config.toml
num_hidden_layers = 9
vocab_size = 3996
rope_fraction = 1.0
tie_word_embeddings = false
extras = ["capped logits"]
init = "uniform"
Each number is 500 + 25 x the weight over its row's rms, rounded and kept within 0 to 999. Layers, rows and columns count from 0. Numbers have three digits each. The size before them is the row's rms in percent of the matrix's.

# layer 2 MLP up, 384x96, rms 0.0764, rows 325-373, columns 0-95
095:489510477524515502526504507476485476536480520541536478468513466547510485494498480501508483480523534497515501518454525494482477478520497518494476493505539492516493447488459487496527480453499508521531477453481525520527457493482486543532507519517470526497495520479513502467513549549454553467
104:538520495518508513511505513537497499557491531480492480519508440545519553485487550494528497492504496505490520546477516473471527540496491544487499468437473521512513491528497484511493528466478484523506497540562495516507459493502507461468520478496470490478470497499506504494521474484492544519
097:516489508501501488514484510520532455534492502524468486495482536478535496534547520466509528471474489517485486487537471486469553465476479516507512472496474498480459523490546505551521542519526477498524491485518489477509495475502521479498491534492483546513463494534485514481548544481444487471
092:471484481532532519458500550510457489467491508455536472486522496448525454479511525515508519466520524488505499472485508479538524496472553488471456491496510520493482552508483534514501519541519548529528453511515502486518511493485486490482519497488483527483502481533504480540501526526530511475
098:517482510462477473530472484542532480528480540504499502515528533482500457495469497523479521536483524530486502504529481526473489475480529510519462545531542497504504482459461521536498486500510511509492461513538535490468513519522478526480469499534466503509548519466471510488452503544471487507
098:475458514462480546515476485502483505519493524532510510492508467552494436474511489517480487532529505509526493483492539499480499517546513537538487523490521500465491472461507465506550577458525504489468503530485481524527525514517503487523514496468496518470505468482509482503521493496499542477
106:477517494525427454469464445528543502537532460485470441493486486492516501523477493506488500481510478494533474461501454475511537511530497531520516506502504517519480522486516499539491503489538526523468490548527519497507502482490495481542484468489497541515495465518522470501504518477508504525
095:477517470491511481485503520500519513513528505458470519503466527513496498497495567476499481493458480514486521480490507517473507496535442528545499478483519465480539465510515528516426446521472532497512493486547489499527525491532468511531510493480519513501507531485496451489489511468508466531
113:507526486467459468498488510495520488507503500541476531482446499542558507493519504473521469545453502500459512510483496524486518546484499507502486545515530495501529459503518512528490525513484516461505475476500469491502511459514527482512511499464481486528465519487465468484516521535462544548
105:470535537512485452489486514458467517541528480512561530544496514528520509499539472482461527495503517483519482504526530472481448499521482502534499506477509501517497510489479498531490471504438505469551479491558536457493500519482482511476492482529510503503523493478506476495524463508494504473
106:569499550507529497498490509506482528488466483466496515520504504518488547479530513495447496451513566474514488476537521489471481529467523507498527496521520540546478518488499508504459480543523511519520504472540535507473529513503523491503508467481509478488486520539506543523498505496516475479
091:490490467502491485492462538488518510483511497532518532468534470489523499508509461508476499462514487520455507537475502498455528475455498492500508524540530506517540504512450558463513525510504497469466460460490482519515486537518482492544509472477510554544514537508532514498500498495508492471
096:513504525506492508485491515513486482478506495462475516491507467486510541497472437489512503523528518478470563480534514489518491448491546509502537512505490473519471568509484511499533513492478539485454528512510537537487477451537501497507478473496487545499545502542472484471513513488501502515
098:488535517453501516533521469494481525496529528457519538470496532539522533509519482507468515539530499492530500512526489500482505482501531499500497452563478539485507516489511509530512529501541479460482499549469496531460484460488492479530461480482480515467503504498457477539501505506527476483
124:520481501473509512525535492511519494479490531491539553486488494505519530486508497491479493524513513465484477475484513509485446494501459489451469482540455507527506525531478503471481545530531506465499478456488530474534497466479498468507508483453534504528527531491466451515528485532508507461
093:489507490491466545478521489486451544503547448516478458494505505527506514502482512503493527501518462462481480472535467524506515548521483495492502506505467527516466500527468507490511478497513482498502473491495477482462519523486552536464551509518464489543528463497524490507498530496459544522
091:524423500480517525504485488482501483518492499538521472494526517516449566466525459518515457501541462521505457504486494557486486508518494463542534471505478485512486518512499537517488495502496486464493516507472490488528542490496467489543494475494498496475535509501521515502481471519545508489
101:470516485525467471490539518501524511553460494517516526512516515515468487503503528527468496497514490507497460522523495512543516510531531478498467525475538545538502486487461507490519501458490504484523488497522448460498514513466495472477465494538556464469498472471520538502539516514459484505
103:488530438486474524520497492507518496516532469506473528524514476480485471533517540501539515531484477518461493509531514482485533525526458494517468555526512479463531504466523503489498495507474487518499475495530457479495545522522484549494470544517534481479493506482523541502513481451482516493
081:475489526501515511496475487465484535501512513490492528494534499457557489466498491542474534531508513455443525522492487497508514536495520530501490507505501474511485479458524513480507471554514502536530533472523489523529473544472502509474529481482473529493540516468485509498458508542513545476
092:509486505478503486515479531505476459486504495557507508508472458466522577483495487490468480494465508519486510529470458541492513496454521451503482471477494499489521523477510558487471537536527529530484483510535509475466504463478501479488517497516545504504472508513506501522481482518480546505
108:508469476569527477489500514457479476520503516498524519464537485512532498555499507544525482467502462542479499514502476499449439506530525486491500507492459529492510506473492512524480499505468471483535520521488494523468518522528504516519529522530542522525500474507483492484453491480485503459
095:473521537513529481521526477459474556497502532457491499484506494517522545434513523548487526512534485485510497515536472460486473484493503538441529532529481522526513506489516526484469505475497472485508492491514520502496529491526489505539467484491507514513481484454531482487511489547512475467
102:509468492513587473517509508486500503532496526497519484507482520512501533473506501469487472535530488501493474534484489466478512489417531505503483488470484498507506498484484475518501443522517509488507492511541537488465492497467463476525523498503473475474536544520477544459486469521522486504
098:455483490506530478495444490493494470525535529526528518455538516480539483525499530474468473533483527549537496435552490514485506474496502506517467473523505490513536478498516495518469495494475499509476463499525476497469527529520511482490512515531538491482476468457515490506465489536499482500
099:539525466494514448514471505545471483528512532506535496485476493519466505489517493515465498483475507538506539459476482519472483457481468481531517490537508501502502476520456482521528517471521500537492496494548562520450543521540513487497486496487488531514479521507481502471491481470512469476
095:534548529526518547558532479515504525507504498454479483470540544497505490479499521512546497474483486511526481485472502516516462477453481524484510495472523516488488471526483467486466496472519491457508505491534503520453526512515468485556490505507497473519503461479493481527487533506531466485
096:516472452510548514453534447530496487465484539529531512487543527465486512495556499491517469497449501509504501522487538471480485514515536513505464521479471512470495517531500517483518471506446519537549475514502488482516477477477503496497501479480515534500505487498535507509533518503503525541
104:521530524483486519471519470481459526504483506484467569522498543500479532483516506511486477542464477482502521472503469523482512525528513495506563448497485480503505522509540536514502484533483501519499497446458509495521509472520494517520519478481553525498532514488496451538504496521486464501
098:515487536522472502502498564485448462516523470482537513477498497473485473492523497515499512483526523529483460496509501533458514498516544535551440526515474530525464507539530511487484481473484503501461532496495514486477465485500534468496511489515510478484451531524496485487500542506511511466
093:555482483482507510480510513449502502514489485502494509497487516485510484522489527532537529545509495489516528551487521513532412490500491449502540489533513491484484499533481508497506475492481545454509443474455539486500522507465479512538507499510531492513529494501486551495512525502510498481
104:522500482512484538503505491564506482540455526495481542485473525526512512509539501480530493488498495512495501518491505478482457506467526514486512503529460520539514536529527478472460470481488564505490477488499528522471462478564490492495529511496482510486510521514505462504471509562520470491
094:523548511463490497458475526496516501520486518510492476489486499523492508474469510492474437472473496502543508452482488511517445528553539507496530454549483497514504526498482557522549500497529495501502525487465458531474484490524484509491486474537490479492481470489495473503499533471526499488
112:478532495486455453474495483527531473484550467531498539487482517518527500517497480523510470534461473491452500463528497523520542508524502508528473501513534480510532481458517503505509499538484534533512519449512463474499471478499505513476500458529533483512461524483500483517552491477513513505
101:473554529541501491537458492551497492519485492515541475489517471524510464520495546487486533479519523509496530462538535492498524442488518508517482486523467460536475477518484488502511500483491487497519523495545516507479483502489475505499555497520473504495517479481526489510496515536463461443
108:479502548484504498450477497527517544518488459529495509503490479489518476515524490520493468514487467464483484501499492451505503541493510490511492530502502504511459529499528501455474505499500462492517537465518484529540486488511511477501455532470467448528484514501511595529503504503468508482
098:503527547513501508527467535472469462538481474495442555502478463519493486486464501514527497519526479485485533501552469510470542493499505522508466551472534468527491513473516508535505467491496502480469502501478546522517496512504478530479489484466465500478506518506470488461477486471529489491
096:479534489469448510506543521526501496504477537526540495522460495523508481526469489487482494473511445512505566496510513494531465487521498467514517507507481483454553469480521506507500507492470459467527480528514481521522471493457502504494519483499479494470452495474493450503525539482484523525
096:527499533505486530565511504513543479501493455533520469528467519494501492486490534515493497544500520476488492506516522488505548472527474539537484531515495475482497510518487460522538504493492491509476442478522501470491546497479486513501498448520465516527514494472466478488546482511522559504
101:524476483518508531493542532463465491557494505475486469503531493494468505499510508526541457503521472525486460516459494529500459503510486527534524480468460531487511540530506545501488529498521502524508481504491466502484539489440539490493487513478486481519493542508453498501500534537500469503
108:472536466484469522466475524511482497492518486523486520477486465477490504507506468496559490509464519511489528482512470487511534460501490479490533540496529526502507473512560506525439494527534520504518470499500482465454557486523531513503508458522515520525463471486511478455527504485511489517
095:536443475497474461523472522506507511517526519503487533507478493496524493499501538518504487527523518470440510481518535506481495454489451507482526471504504483485456493463520490515510523478523456483509518501477544518537515523469459545516517491528489507560495545491521476487510528470530509513
110:512522513518463489473509495473488506514492518523474523483471505477496513546555487459490450465491501527523461514504518533535522451553461508519489538496515523506499517477527467488518478462538537475463457492506536480497509479481499525489517509538531528477506482483541478531525487483515522510
102:475492533559486515502478500493525504497523520544535462520515479468518537503515469491533442513483509515517502485477455498474503495491523541485495544496518516483474502522516504495490454500491503529533466458455463465542497499529472551504482494510538473513503524466544498496508497454511499506
091:464558513497508500489502507497519533529512539448517515492522498494494512478459503506504525474528510522461461483506473514534518495481500511488538466493502533505466447495518484479500462491504518488482491521463508506491498497544524536511484449496551508465485457468537478531500488430469499502
090:527522486471537453473477513523475502485533534539532519489469514487503467511506499477467477487488512526461538479511520534492523468548487474469475477514523488551485469521447458508500487513505474520494506483466533498516500516542451529476501489520485493496459547501525498475519512519507500540
090:485549520505489484549499476530455553496505501473540476524511515499478499482502492497488525472527498517489496514471533463499490454478489519565455493509496484484491531512527490482507456485453494486527506466477518511513480434523464525517506505519522494459495497469481504471501479477537540530
104:522520440526520493542472471528530473534536481523516489505542496553499471527488512533496495523503450491471512488493477521509542502506497461509503453467541465536521505469486516491452478524510526443491490500492502519458485474486504519528491468498465488519477487529539475486513498492491499497
094:503479488509506514513497523517553460555474497483565464487487476490532493495548488480525468506526507507523474464490527523513473530511514541495523517499491498505525506513549484483509475504457489512539486513523522541528497510474488540511499494462496512501507516495486515483535488533484437564
# layer 2 MLP down (transposed), 384x96, rms 0.0764, rows 325-372, columns 0-95
095:512477486495481479463535489499518481533493521529477550473475529457471501531499462519474477491514470493471519520536500488538473552485519517468483549519472539486532542483485488508509500537502521472498531555519527482474469468534517507494481512491487466495525533512497500496515454527486473485
103:486473465485542508487485470487451493456478465516510525512513524494502495463547481536478495523503520508490516476527517519525541482521445490534518501545510542457529498471523530548504516517500519518463498475471474483494523500454512496528511504492517521474530548486500499478455521527507477526
090:498516539488480547529505476525439507477508517515520510539502484492497526469509521509496560512509518498520509546507512483525504519513489473489488490470527496523504486494465451464486514489529489516496500526509496559498508439527490477510521481515547556495497499468492512580513480492492470486
089:520499528469480480536508516495527523520541480530475500512467525517490536478484559486523484478484456504514454549477472515466518476507472525522521498520463494482532485481469548500526467481527489488512558494509473487465516497530537530457516482478542487534506507511505487497473501501475516527
102:503493519506510490448502466489471470514531511526514458489501493470514524491523517464565481491498504478553472504458528478490489566504458497486520494469462512508495524491506511489491549562502461499479486483518456477505482498507497507524563512524512534518469485470525470519498499493519503510
102:520505514508532471503510467505486485502518512512503512496496476494482493465474488489550475452470465480556461541539448503479501484498523542437557483481492530465506524484480526504528455515492465518495515501505463530465517496542493481512520504469515492503515465495482493509476465477521516521
109:518513513546500542522501495468537540490537509526501538513530484488479464491445536458508534539463524508530472498490522530512490482474483518534524510486504465516476505477509512522518500499497516465516511547535521465448497458523505490482492506515527485520460493474490528474456490516463520478
089:520498492486512487494520519527480489516498470481493537491513463472504484522505471473536490490525507502481495508474533516476482450487519506472491510557511460545476486501533486517551534501560493481522473451499494544462490474454491472509502487527513479530447510473535511495480521473551488499
105:506455513514550479502543539526466498500486509469523468534563481458471504523525526511491507486497507540511521509477499479522497507524528457511514507500492499522495540502539524543545467528477498510480478497467461522459520487508534509500472481446481488498467484499510502531494483546501478531
099:509525490480456495489494506454494531529489522483508483506513501521558480543490462475512512535499494510569482502462437477523503494504486498488505474501460476481539507469500471524485459484489524510490522501453471506480509485521489518455553521543503491502467507511450529493480500493524493528
100:489505537529508493536515521477490483479462480553540526502518523488526506487458507495476471502539534545449475444498474505544506511472475496511476512491476465520486486546457500492506521509502468466520498531520473501507495483502465508473510529537455522523455478494457521487500488502500476523
088:517548521465471528516523480503493528522482487519479526518471504506498499512503539453506497516529515478511528528512453511511499506521471534481466497509480520497497465531500479512462462482472507538463486534510547446500497470501490472528521507520491468508445458483540515491555464513472519484
092:498512496546503498500537513518498531489538501510484491454461477519462425489523501499525489512484486483539523522495491542467527517521506510489480526518465498496522502527538476532509532486535494541482490487534485481517547475456508448497527529495518529501480464503513480541495481481458503464
095:475455505504531453469476529470517478474529518558454459517510487480467469473487495494522505489479509510511494509498497503526505540522526555498515532481487474505480500435497481506510514468475534526511474495479509470510540539485519498485494527493480502489485504522564501516510481538458510540
128:520503516531504498530462503518504529474462460526541481516493467477529471470490541479509489531510517473505540461462474520499472487495469496464468465514541491525496512513514501495489544523485457480502474469521568503509507494461549493495495466500514524526459482484489459498485524502513461509
092:524494495529490493496584480509501519487531471468472479491490499490474451504515519498513517504502500523515533510481560487491516489523501474476469548478523510492506482510483452504527495557493505517502476512492452496534521496548528495530525465499507520483495538451502474475494529530498453536
096:506491469531512477481507459509539494465543453513496537489520533467510479533485484499501478499481514470486478459534509515527536489513498539542488523485523521511521488480473484479492480485473513486490508469510471454490491546477518504515480526489480486471539487443529521487489490502435541542
104:485512435500517496476508482515538479526484525517501497465464516479522541475501531518494519461556465455520496518464484553503504498531480484501530511495481481496453523477473538502466531478547483463497531509476473489502522490473538508527466494480482538506508496511517511496467488509486479453
104:462464491499513511536492486507518504516527461514499489520490517532495515480478510472480422512494514521509491506519519492485514523496502517513532537480467464531478535499513514494540490522480463469502485505511536456447553556476513515495489456554489472520496467484525514483465496516482460498
093:496481518504554481479511508472526529485494540466492535530551558501528530497502552521464516493516552533529510505498480473500468520466471509505509487484505467530500473531465476516521486517524512496507512499479490489455491508485528507448529529512508538498497495527485534468484463485521458479
097:507522477504503499553466492478475515463503492493471477515491497459528517538493456517512488523518545538516462483496504541493483530508500451530506482556508525488523536483475507480437462543470520489492478470503525494540546517490513517452511493520522507485523542485484489529501521495489489515
103:505475449502483477503504499486482496489449522496487494509474480501506454501552495498481482503437478497450508487504522538434478487510479514507461489538466535501479514538525477538538520504468470480543489515489499524535534490547505521506543511520470506462496498487513528481522506482523494514
098:548519515520464451536521553467474496474485517480472503526505490549474487480485463522466520534468480496467474514509510518505465523504481534471516459486499480510535520515516494537522536524483492493536498517467514477464496529498525455483465500531520533518469513506493515499546473518503521523
099:500492513485455519491521560481491477491516485529528526479527517458494499511474499531510511519478538494518508502454496505461487493561495494515475484490497523480536538523489533489505517451458488495480525513484470512516498492539552481522490470489445510549506468484497525458505512448484506526
102:506499508450471489484530489496517472485490455517479472534466460510500504468459485514507476479472478475500512525456464517481531474510501548492515511488530506513449484472457511516505460533511490477473544510489515458521494464486519543479516490484498530505508534504498516486519544471545527461
101:470471473530482529518494532522518502463537515546518472530489505471536495494536527471489509506489498479482515529515463485536496530512495529490487510544505504452498471504459540520456454474501526454507516527520485561478526530477494506470501526456519496520531539499508495486507530477485499486
100:490486443518525499467531487534528475505470480473477517502489499491483517458541530475507492503511500482479497505482538505521477458520476489504480519512508480512488455477467553533537523536502513492495487533499491505553509512536523527443494511444519503474436545507517491477474491500516515505
097:466493545513545509516459540499488518504514506502465463440492473539513493509476553495496490479509467529489496506479481526552479494483499475513488505528523490482465479486487466461510519458468529490464482535483476511471472505535509499477482519524456496530483479522509517502537481502507497438
100:505493501542509499516485516502536492514510480542480451494492501461504507489522510519488495468557506494546485495468506479530522464513496490526486537516544485468502503470459497510505520471522503489539481508525472486515513533494527477462515543524427523492490532519526547461469518458529513508
103:488507531469469506485494524494488506493517517516512494499529496522521510510481497487481555482479505508514521469521472503527551557477538555525485502509519521554522485518521505463482507459525487456506482508468475504484451477469520497468487484482462488466555466467499514539492464522518527487
089:477528499525454504481501505525502489496503506494503473538442513536477448471498525487466471494479517480559490485514510541500525521537476537508524516529454501489517519509478493433445518466538510498514523475481490509503510510531482497470496527507490517520513469473543509490473510518484550501
105:511468457523492511495541448528510550534491498487498508474510503470499533518497494516535473500522486496511479489461459481471479491497486509527522574457519524465500495479468490478512512471467507491454479530510521487521489462484467502499478497529458498482507544465472488504498464524542480526
098:433498513508489456493479472484495439514497507513505476546497511476511488511525513529526522564494501459526501512497499533453557529525479505496468525494491468491518553519514493516525481485455458483534487525477515505513491492522487494490520517463486482489506536507492554503488470537497505523
108:498525520461529450536515524481522501493492480442454468496504544508470501446488519479528498509502472448521490494489490509520472492480504489448512443519460509537488512489527513490497500472534476524493503519506498533516489559512481482538513490481495511481506495503527497542497543469468488470
095:533528471500501513456464468488469489516491474490471481479504451493507488550467510462532498484500528504476477509468508513478501529508493479454476489515469513461502476472464564538484494502549494461498479495498511518460512497524515532500475487486541536531508509507546505504547535497501464491
112:504475447499516476537504483534481485519467499487473498517478563490504443482486495514514491449533515473514485485489492518513509489509526473535524486539484494523534541507533459521495531495488501504524512515491480501468466559514508493484551530502516495533509491464523476530537475457474478475
101:543487515512528512535474481456496496473440480495459506529525489508542485543490507517494494541530531482503499465493473504473463526521506454505500532531500468521541517472503484458488490485491535471503518548459468485475478543520461513486505517495527513516493499507543495498473484538521525500
096:537470522511560524519455465485488493488526519447479503474532501496516519520485496504485520495479526535506499491485524486464524467494494481475516511472529535557460483530511453486509464542472510538490521496511491502492535486526474499479505532470526519500521493517510537501465479514511466441
095:506522492527520503469502529500511481482506533485472527507531510489454475551491476490483466469476479517494478538502545492522442501506498484481461534525506535529526518504534499446472459462460518521500491520469517502539490523514559496522481480511532483514539538501489537508491518490483488522
103:486485479506462497486523463475505525532508514543507476479500473520516480507540507503503484503533499516554520470509474530488501507514498469523511508522465494450500537484530447506510479473501480457522446511437493500495548473495476483519513540482469559526516539522491491518492512506492497544
105:485475517472480514548543487500504483552508494445468505439532493482521458508439502516565475515510465513504486494458495534507531509510555499496501480488502474479484491452502511513537509501532505520444498498544526498525484497518517478472503529477489501516488531518496507483522503489489486479
100:484500478551493493521506491521505511518504472518502514483476495507509493522524451487487525506460506489523546474517492497484471511468477494514566439488466524510481435533507477514462457509517491520523458541528479526528519510464508516509511524531510457541511485535478473481489495476513466492
104:481480471515502499546538473479542466485489503532499519516508498461529480474474530477533538507501482488508482470516464474532543517528505543514517513450518520514483477531550531498455488483486504510494552484491520491490472527542506466486533484484507487530438512483482525520520510473495513513
103:484464538510481519468484467511530493509500530524482525536517478501500518517465486532527534485465494478520474521520494510512454502528520485487511491486513507496442543501518502488488465562535514515514454468441497494537493521512522524513490476487537537514498475517474513486549505458484521462
085:510444527496493522441522491528503489494493511531503493511494496467538471553551513487517508551495521509535524498470508523491479522491517512499449490479489497504486550503527496483530522530512500519506538518538514507544507471461515492475495544468445519538500501458456502497495513517501517474
095:494513515518504515528519502484496479539497514459531490493483493499545539547499461526541477508523484478533500486501460502472448543508536540542532532493494543494472489511521495492507515528490486466496490469493491461505485507483467504527515534495493474494482466543448495565504514483523469489
093:507482480461498524466470540434484533490460525509500527535498518502477507551478526496528455515563524540507474488527496497497459507487537483471496517519480468491502454456485471495497515527516490490519533523497524495484477521483534521481480492512558533524496507489526512502485522491524472502
104:528500488497506481533483455464517484539528513484511482441531512513517470500477509521498531488508471470528508517478509476514488493494483518490518526453495500453527530476519539543456490551474497546484551513511515496507477482530487512491486510484509512526523520520454469456455527526467495506
# layer 2 MLP gate, 384x96, rms 0.0762, rows 326-373, columns 0-95
107:508486523518527533498500451424525518482516515543545511521515513504500497475524464493472533475539525462473448492530526525532493517496488504511547487486506506495495511513525490458497484475466477470498491469496487502551485504486532453491473486495505470497555520504459489530468515497498523505
097:540510454535484459473515488503516495500503455531453514439509496514547529505482466480455441513483463525453519496520537474509491504487514496506482520510492515504500484531498490510531517534500501536512516482480512459539496533511497482484474529539485475469495501517542544488466470500492507498
096:502488490536475454476482494484471490502470445479449487511472461445540486490463548500476547507505522498489486526503481488506516529543526496501455483555495467488502515486493504468504505512488533512520517530527471486535495465545471493459517485506476525518484500524497478474468487484476488520
099:500531479503469536481530516469506479468498478460542518522497500473486470512553501470516535548469492486505478511541508496530531461527523508497496518479510491465497494518491487551531513439478511479485523460512523560535534536489477494494491518490511459482495520464510487489488550488508492502
101:505548498517521477534481515507467513474456496440548514537489490480468499460544499497497545506505487495510486520487499489493522454507569536490511474500540504496480522490481477498517507489482503480496503514445505511505510500540474470532493523457508509510533463481513503515462530473556509523
110:489458524557529518448501473490527505528467477529499435511462462494500502516499509553449498502511507534548525466526509508524500493517441463507495477528494510493511509523496481479532478525473489506507491555511479496481486496484469482506488482505491527482513479526489516473488497523551529516
089:486482505521435504508484489520501539480526480516486476503500513519493484508520535527523495478492517542519528474528485469488514554542479471539476467518499547475526465526506499503474546492470518486521516523556497492519522517531516485478497531544463508517451497493502501524509463465481470526
106:515491527528518505497505513460466520529503502475555464510568490456455505525523517531499509454514523507544469507520532513531452522494483442513539507491491518498492531506508514531525474497519470502513485539455474507465502509529506513532495472477509496493522504453490476503488492532516472487
107:495503474520492556474523481515458480503510437517467494536542475504507516489502513493506485472501507508492473537519517516485479582548489537504496489530491513498521501473525514460503544510443533523532511537524526500529515502480512493519458526487488457490521498509505478475534514476516487496
105:525492486504491491490505490485477506498512498471486501523510493508452492481574501514462491502470513530570524517525527488472499523480519453449469476484544533496525508468527461442540503540490470515487477507513499508509517488475457498485498495528505476456528529501514477493463467508499475507
093:500486509505472492502525541521526485538488502476552523506490484496485524475495482521534470519523501504508518515495481482501505510487490478540506488541512508476521487461502491457446457533505525520467491470459501467558543510514503544538514507494504498473555552529491480523539513531475471519
091:495469525491527482503484469500515472510460523481508494506511502466493501493546447473461500506514498480468486475508492464478486527510525465544549551541470474534498503477472524489453542517508524500520509468501515544451500463525490503512462522494523499492480505535477541463507476505475519520
097:476482468518524489480472548456483439471488491563474500525482451500490458484490502475516519532478482488497515498494497510483523539500518527485480528468491469510478487489507483528502493486453507504493497559505508540517511496480493479459481531500507499524476504452544515504532536487519466545
115:482454531460469531497525466464474496514561491515472523516502540517498503515504493500497494526464488505546487531530523513481484521504492530495471494519479560497481474552498474516536500502468482514502533485521467496507505486502485526475519507485508447513546514496449444459509486521502516477
090:498559492529532507499464551500520479512492503491509505525488502565514531485499509540501465466546540477481479499513481484532514518505513461447484522504501535521525530512501538519478510544511508501520535493461510483495510486470474519454470524450494483515515505551522500529489475513529496491
090:555486477461481533488536520461498455470499517464515492486510528518524456485471506482502482506463538506503484527502490500536526518495501494485490498483504522491574508484464517449505469498510545518520518492521473464478513524490502497485455535511470462534466541466493509494479509486487484462
105:472468496504483478521523525473483482509522496513533494506529486466493498515556497520479454527516524487481480561522548520479461514529471530526484506466516524513524525538493507544536494488433478501486485521504454512487507522523513523493534513513463468503472507447531527499485497494472499512
100:501492484498508498491506484460493480476484505511536519530513492514481513491512479529524476524533472489528525511493491538480496581475465471503475497538527497499512476509461514423510449488489528463510489484490480502516477508470501497503521518473445508456537458537489534493494478517504512454
089:508524460482519500498521481500483558428502477490515516473442513497540519460542473511509501504479466495484489499492513451477438488482474497516498503474503523525501476532535516503478521507475490484497494471528508534459530530475491486511491485463527491469525502501528487545497469501516510452
096:486505496495492516462532538529435536502499481492489502492492463483492494478520522502535494502500462519507497450458520526470518549515478534510482525461529508562512498507502509473503479462523466539468516483468512494467492514552494498511496509476480517521507498523535511470501472566480526489
110:550464494476501508506492487510516519484443489505499482498520475539489522503499493491450523494517482487557488527538554487490520507466549482484516504508481493481489522546461524469479498480477489460484516498501536509512494439487493469472474512468476488479529511521481519511524481523569472504
095:484543511496499486521502512446478504478457527500502476539537469488488456511516512524484516526498513506485522534449489535506509517471481513471499548515492513472491519466514494533482535524469479479478497504477535475493502469467508498512471463486501481434527533469518536523505498474544451483
094:525467529485501497502479490512512527499513491546564507475528505504491498517453512509561522488457514515529524495509490525488482563480477524504447494501475449503506485489451517529478546477508502482494518497474518532525493494487531484512500470456467514524519468457529482513512512465477526493
110:480500524541498538500452460493467526471487483506516505495498503510477519477529527472494532503533508473515483436527527510506488494530517506497468491561526493519503514494500489475454503473515539461532463488492493520511452518509521474545517529531505443496507495454485540500478518519471496523
104:495496528509528489490485483513434503495527540507486516531504481533516503467458489538462532488506540469511506488453533464467481520466532483471486511508492536485520548476482541465496479491525500511478538469519518514511492479488454508511496526487489530492509522554475507524457468501497459508
093:519452510516458537455543518514495493491530495473470532481510514481479494461457545534561511474490486520495477519496486494508450486510529531507497555513486490506499496472483462502476499475487494521472510531481460488508464522477493492529482530471465551487481495529492531488522511522492532471
099:475514539531526545457491494473516503501521465522474460468502494507513489504489532480509516493540467494477498495479490508555496522482498525468473491528523500498489529492503447464545528468478507474487510533494494553501443491502478473491466530500460525484466488484553503524497473506512516454
102:487463511470442492522456518510494462512532514546512508534511481523518483512460491500526482556505507462436519483489477559488531537483463492528495503482519503498524517471503477488477475528507491500500523438486496520519498477531475498516479511487471472527503509525481519488534500466465523497
098:470511490516469482474517542435515527466502492525451523482499457476508486520485540527466511500484485510529472485536488500500469519481532539475488516517486521473493497491522472477480511505507513538475454484479453535544457532476489503503480527545492460509522503514505535518503508486523547500
094:448472509496488542471503490460479515485524514500525490537496510534463523490471485465447475482517542461532509535489493523523487527515457544490515486446514494503490485544514517454467479476506511536497506467476485488530516473524468503517499520495520509533454493505493514543531502539499502500
102:510497510484501505513513517509465511493500526502509486493520521464489526524503486549488512508502457533531538498468504472494479525471476509543489536517541500479502501491501507514530526526525464471447492524456531489512496452472472521491458528525470511543511521493438472438497509468526510535
093:532478496497515472522503503520438487493487512507468507489485487541480492511481543508482503481495488495490488473520478514542539501477496491497473524462511482473525505522488463527478528514504541562488565518466469515494480521489434516501527516492487550468500555528505482480487471476481514526
097:510478501511468518484476484533500476475518497563554536515503470507509469547506451540465476490473506523460489523533519479473495519503506504524494523513538502459537494513492459531497510548457513476514523486482507470490491450488483485505483507520514496525468513511455486461517474526536492510
095:494503498509517518522481487472461501500468533455496480518520501520489532471537504504463510492477467467536515550523539483504486480510520497494521495471486531520499510497471486470515480463486477485497522527508505464506490468488448478482513500526506462515538500475488523456430467512484450437
109:496487507486504504503497469504502531475492484505474529535484483524494482478486472489482453545474475512542483493480530464453470552522504472436523489486483496545497494510500545470524525525497503485499555488532527536503503456499492509530476499469507535530534500526496471505461497530504480456
108:451512503494462503498540478467506530458518510490477486570468490531508551503521514491461478504499516513515526485532501540477471503495524508504465471473478510484514505535508553490547519496443487480493528511485492504506462519503491438525503508490519519479526534501517469526511483536481471498
098:497522522489471472489497543525512503497494455556525491515500464470485500468467476467550486542463507478478527538533497566509505500493513503505547485506507481533508499522492489544507519498532539506495532524486508465499464488478498484506483448503469488524477501511548472471505465531504473503
102:540511513543497532510495513539512530509484471500512479490482537473510533488487483500489482482505496487498546481536509498516470472452499480481528490504478500473451469521505511546509532535491475467508566490500495500466498460527479469475524537477522518549493466463531527482461486459503505477
093:485512456460462502483467462468518475533482495540531482473521480480491513528502465503489525489516489489524538477546513511490500554515526452524511537493512476456488490522544451505473537472480511468456478478481527530520520483506477487484519544468492529525522513523500501476494506503494477496
105:526515507542504464442483477486481519459488494482545520570487499506510526494513509500443487482499492511481513496523530510517458487502454488470516502471507496546506469553490448505505481555463496480552499504505477502491496509495522515452494492527506490495459507454492487484494479493505517532
093:498465457484506483481446499494455487528534529524495536488542487494528511520488541491493474509481474501506529495466515491494505473510479500486460539462513474514490539524491516467560516505486490504465529540476508480485496474532482485502479535477432515475474498506487486488494509460535544521
106:512478476518517513514480497490501493506483509480496492472520493495474470535500432521522509482503511563487475451527521499474522502473527447501478535543493485492482568528486487497512522476471510477506473520484490522493484459491507506474540507506507520494566532553512497499506485490554529485
095:540457470487518517519438507518448491523482486492493488503512509489529482532485488498463483495485490566493481480509531487471545475523521483531477507496494500470495540526475479539528502479481480516483534472493486501461482488499469503464483565542512497491504473481508524503473468446502525508
081:453555469471491476516506505536490471512477463520458509494492509516515479510486507494517456475485511509488503503544477480525525497528502547496493535501492469509455495483488478494472470489539464518488501464514534496493506542546534524530508484577517504478544501525494495517492467484456514492
099:487461496523453523482514468465528520495484486529456505539481440546511529492474522498510512465536495472479540474518516483484511497476460530499484480486521528475490455498502489493495521479484540482501547548504488519543476493525494496479506505470547536528529532494516510490502541480489506473
096:495493455501485545504457508469498499513578494464511478480539528507517511509483524549531471530495524520508476521463505529505507529521498509525474531480521493480506471545502475488547487465517483484512512479478492520456479466501494509502509535499525499502488445527521507494527508471564496479
100:489496498520474557431542490471488540513479484533481464518498517521453522529520536541525488484501468540514472511512509502498508509482482503461471495497509496476518513478459457475518492480490518480471448488512496520463502499508522473508502475521483513504538484497530537537530465500501527450
100:462470534499523492485488495491543485502533497493486477484525522492526465506483509513531520552539487543487490507476529557482479532507517462471505487528502491524526485515508525474496471537496507506485470460530530461466476509516536510521480510510457440530526453462525495519478491493471493484